config.yaml
n_layer: 11
d_mlp: 256
vocab_size: 8192
rope_base: 10000.0
init: "uniform"
lr: 0.00446
beta2: 0.98
schedule: "wsd"
batch_tokens: 32768
Each number is 500 + 50 x the weight over its row's rms, rounded and kept within 0 to 999. Layers, rows and columns count from 0. Numbers have three digits each. The size before them is the row's rms in percent of the matrix's.

# layer 6 attention query, 96x96, rms 0.138, rows 0-95, columns 48-95
105:515411471532399504508416443459507469524532499437501531504534445488515500394544511549442498480519506430505554518523414400570514491517496492449595
086:447517565454533520494496494524448532473489558555554499473481552524501549611466524451605485557489497499443471585482563598450498415463496565584509
086:543549496433569546487527553542462510449486482494534436541480600570544584565465481493519497491441554507471472542510554542439469500517459451604402
086:463440444575498499511516504474567494563538531470457551571527418483487400427581514462469466534483452475499483431477413448485554518522538536417537
082:440553576452538468466508538509438462440376516569483452479556495499442555531481487502534512508530550442484454580467560598554439492486494559536481
102:500461388495527484573458438509585564576482484566460509580521399520414511465509475398506496504542468477541528457371450547548604553498512593488517
084:519513507485460547564612432527489456485529436594530534462494501592591501484483522490500403477555484500502517395541492480524394489469437454555559
095:529479514448564546537403466549527558511510442583537569452545424560490462514554613465528546560581460458528440457465473475515533477520543574571543
088:544505502504578424478472528519510464470554538472477535503464496483434508530520485530559494450460577570454422536436446568423547558467524580420568
104:467627512467523571464518522549472506494465469610517461570563551534527510539414539493493578559461469486477558499585595479552448416506567437550496
088:524487556417509588583553568574505408438501431416491527527547492527495451526486564559534467459493540484521536471355523426490560493410488517518459
086:525489423461553476546432443463474515457453434480535569466502532573528560431562472512520463440485560402554519479411564467525482494500376534572494
087:450529509426494543447610494501502522471546582531407505469522540439520476455509559500527477480519469478519552492492563517472505493583607439514521
088:501510463379460584471503541464551557472536584505451600484519519453499469604476480525490456495633474502560469423527486380497536508581564485590484
100:562461512485454424554488508521510531555566528465420442487366590503523506538484492525451514467445542420502438461380548576488539550478454536540562
090:456511536536526500501476519508563511576498565475472468476449524546458417498458548465535510437564497617472460451551453515476468550508501415444508
090:477526520502534535487471554560469472504587508510529442503560530478506557574528542514514435544488651519481493474531491534475498487393553515678493
090:541572496492575471505635583581450527510456461566521445488446549548469517544467511529520443505477539566468492487466541612471501553499471534464472
084:558458438559587474555590494479565552580503467414410501515444508464482452409532418475494554464492535484518490485544437442426526558486563469485505
067:482501538497461489542506587521414425492477535600614554505474444558508567528484573531508426555582513498549504543459545609555500442551449527452543
083:508482469524523540463512480469547525574508489443390557541571487409448409512571474482521420505464519516482508390501405507424568546530530509502500
088:469546559468451546572522547532470507467518447582609529415418543535485488497446509414477493498607517458488491484535553523573451436526482511524545
095:477524526505525507423435482595456469400514564579525515459456523505516536586479555552548435513534599606513510513494596498520418498492413487504500
094:411598525462516530508574575568463465444423550488600506447538534507546514557428564500522494543514475505534536523564523483517430396485551434570503
117:480448451479489544388502491440534533577530512454413563510473443474502474518553447478549438438530510568460511369481449475442536530488492566451423
080:490488429407525569540579494517469546436431524607553579501551482481443398521529485503487500487514397508514567475553470427526535486514494515554397
097:472581532536471479472563584539549448448560536482405490499450459513563521503439473495456474501458498508516498574460511463459433409430535515537432
099:526544608538513419537641508427449487452441434515568450496505490500436515526494586506568428430373543481468471508514579518475543533474484474471587
090:524514439525443512472463496470469466467527509417519589484508522414499474541516531540452457441497497576526601479605436433522620531522515467424495
092:530511621584522502465478434482497489504449511545492389485442454419483518588483508542568551477494478609464447496528434526500521510524541506495459
087:477511490643533456473517550483413450505483397506528386528504547538537566472438535479479482499482485507470589540502535528502485519498359512468459
099:529455523606426420477538545516471569425582505476525435487461548499501489625559521552515523462522464581483409500473505546456531497559493513498552
094:466496536566542544470546392513451501415528542567563517474486562551501519498453494501601590506494443538566460526505581541482413511471546500536406
092:528432392402399474527468494534504485464453471433499513497501498583477400522503536521532486494515536504581530411423459475551519474467510519523564
144:523508518539518404428610512593526442473533489522603419492439530533534512477474496600504570517379469540462465544536548476481491414547510393473546
084:479519414495515463514463433544457495370531450574574541488471540453535481530464517503489483484435422547520552465478535499549592468542459532580489
100:446472495528486507520432462460530535548544574459451534566453437523492498497583412443493437486578504488570459451498459537455497597466488565471493
099:444404518562554560526441468460558477552555548534516566606517511464535506495583453389507431495637451498485577465422511508507496566478500430490470
103:491598338512521461523516454475445551384546515456438474493494525423483523466481476503462523538437457498589456481559544436490645497564534474565536
079:520560496428492515525474497468416456551417404587566445444534546511549473519412565546424530531445520464450539553508453523520479447552481516546465
102:487471447530525486480596608522519499493516480402472528536470473431505489413595431442482469495440437510578434463529497557464643469484578500445569
138:518498547588495453522552509590506507461477570597544406496527527458567533530472494536496544515372488513429486529622541437489513430532494417471465
101:539526463440594496473431471546539536585437473515553430514505484405437494532456442419573447500587506420519556562524542548556478503434469465471494
113:541481506517503550474473451526478499608558450411528481521554485568418462587448525489514504537480502468603587507439539463477453482411435464462475
088:527513485538505473460476532542533490478562565509448562610415550466420522465584415422494519511503501497512490448458494472412569542489523405512516
089:399547479479454549531461484530524486503472524513449544478482505409426482515488485464510566535576458532443600460465479510475437498543449409485491
151:520530518609516428460617554503464491484507503511500445441487576594495522540463486553551567524435494500474471481593547481453493442528515335476553
094:452565489424577503546468512490388538584507446453490452539443515520424534542541528510583515587476524566473546562549473537468378545460496517449453
155:429470465442451573538439435521525502539511577485487577556460489511470500484542494491535424499623500478506584459389506466537456563480523551530482
100:521532427467617468521619507554520561540510491475493576602527440575492433472429515510445511502470472524503436482537512402446463467411616595523514
108:493471613574520500427507539522546433427508528590452462407467506381454531596521452517558489495478479515503475517530525525467481501475512413427489
110:435474516414470500507485501500584549570574406431455541507477421545496489463487559530521483508558519468458429529498442497496509487500493627482534
078:512558490367445396608475532506485526476498403463456482428441572556525386399474548533501510574495511510563517525561510483548466458515475546468542
099:488500437527472462511508543500493518483587662427437454495464433481492589462548464530442447511524473465568530515476559416484536528585484451496526
104:583619510473495437526522550517457481542473518498543504461465539537604492498524435529434540475353501529465413509506461497457534471484475409435580
098:503460648577510511424514502563564481461535458495566546464511507498512502523484518471424475409649465479494424517411574525494481556463461425523523
088:550501500437482525449415469380508467437523428479466514563559474497478441525483478481415505487499533482487404584442561555525424537420498582543523
105:543494534498500509534598598502381431442490512545518419448431562485519640493551565517487565540405513536481452502619528512503538458557500464536508
158:463463444447432489575410438406544501582537456477396557526479474529461523489560475474494394499597496545582573455429421476543534570544496555518549
113:524490625555543506486525508522482483489540418504535359475491536511411503517431478515537594537424488507510489544539577526465439439413515390427501
101:475504644582602477363578481516496490513529423510493486505479469530397509549509544479573532513516478476476461485441572540450484555368583490477560
128:466521516583509453488631478562499453449533584559513416496503505555582525542436541501526501566416442476508527447574475417449490469556489357449591
112:499462466397535503553422526486517514543462491472451524463449483482465546430552511441444511447635539491527535543431559532573497510451442528502473
106:449500415567508472533516467557552462472468608537502503456534551455467506460493454480480525473505433441446532517474601429427535446552470342602571
098:520532553567500485463585553472512485405493520424556403585527607492544574535461614577490620543449525560476551452574517510479501526531500481509542
094:420440409453473552506442496529533488539580556525406559462407484498465461470509386374478413475511426542546498470516459447461544507511468533440456
095:498455414427476457572474487474509456555546544540547639442455453531411487515623421428504419446527492479628520496443479444514517534535531502494538
098:489568545533526516501515444536446533433443448503522416459576568533584546437399643511486610531474541448515497523467559527556462445432447458538536
088:555558472483552486433571517513513518457458537486484478524478511390461534537474453669549476506469533522377494526545532537496570493438449490459559
106:548565556470599475583482484489422459460465472526558500436464528546537436459482516533396538468624509416441467482511566439475485439559504414585486
114:492418440479483466490423495397484585567549535473397569497451487464408464574589447498536492434461491528533485503471436486491542557540573587494494
086:443530501473343426506453478487422538533397535467461411558553518499541495459463460551545528413547526513525572419534488549543560500468537514532448
123:470549548561460556538543499595497460409515498560590420500539583525522520491425610493459566561530530486480566562550535465549451434524504433535509
092:435469536534370562505495470519508495526474369450511509551537477518576480426400445428458425493483446504516532430463474504497490491448383496479489
098:480495594601534441495486434500464556572443461570518433533511522491511540512492506622465534452515551509498512591514482499623567521524417546593512
104:490527557455500497451491464528591504508468464468502581592536509587530508558577442511521494541555497514605436525429545471487384504465481564542480
107:480519497412475502532352548446499510606510544547506530464566507419443497479512502466511426460497558503444489545511464530526548507552478533485406
105:387540590547505506384470367499555544477407485558503483603483453539468608424518452455559482578602515542559484489460483464576463549425485492469507
099:575534460485499405499448489565589521571564511500445475447519555538444582532524540490499564521620578506554533579401513494477488508510490454510578
092:529518506485494438586518556512565514542591433453466478446530512496397499594504607601611542486470556477499452496421520599501513527514517555586455
091:541495611492550439328464558500618501381504465556425438542523523552481528480431532482483518523497469431439502398460475531510540490515516433468505
093:466528392451413519540484476481474499575467569567557605458523391582493487484562434470493438422464432440477527569457542448554448501649426532521429
095:480514503484404502492499504532476507399436578522586478471551497528581531506552616603467553528399543462502478537531558482518440441577582547515497
088:539553504471603508398552498564495513543452521495427440523536577469518534448505461607485503496466515468330496557592539458473476480436454440450444
109:490409497468453443465453489431586545586545526478433533475442424467443485518575431482566482424464518591510496440465408546472563583499497613435484
092:433490527537477469505580561587557509462451546481555373500501557487489431548451516610487485545517537482399494561557444575569494443540445464564526
091:483494560527506501496494456474478472517467403521540464525513422562529503425458531505452589548503478467562505566453544540538449407562516431543464
091:439565555415491535600478441536522457566491415522466544541506476527459504455471446488471499573640477430631497544474576475571474500486446490541520
113:500399455530447523441471525479546555524559576454416541517488503490432476482596454509491432418480459564503515434444384540494556626514448527444510
089:404490545582491496508551499513441514432479442403563461521461578529454533511506606474528554548541595521499469502475517551476432547443491461489470
112:434516511506504566547572551578466483478462526505595408511546555541560532510428553445456633567460495489513556547536467450492423403496552355549532
093:536435547525415492556490500526502439440545445467413510434493496483458543506532566506375525485526503489645581492368502525529502560523444507507599
089:492533515569451329416520466551491405463510511520491477461502512479500486525576583584528537459488485575379469545449471555432550487422451526410527
097:461434427423418459539483533590489430522465465496468555489554513459561427464565476568463444469512519502450568458497487505475473507617499528587497
098:482533523486454518543527479492464478490509523482458514399484487486558378490433518536544579557462502526461524438590552476537444475491547531531485
101:417548502487473577531495605508565491558560469491443564438518496439389356550445573481495525461477479402526496466388528550524442545488452519546524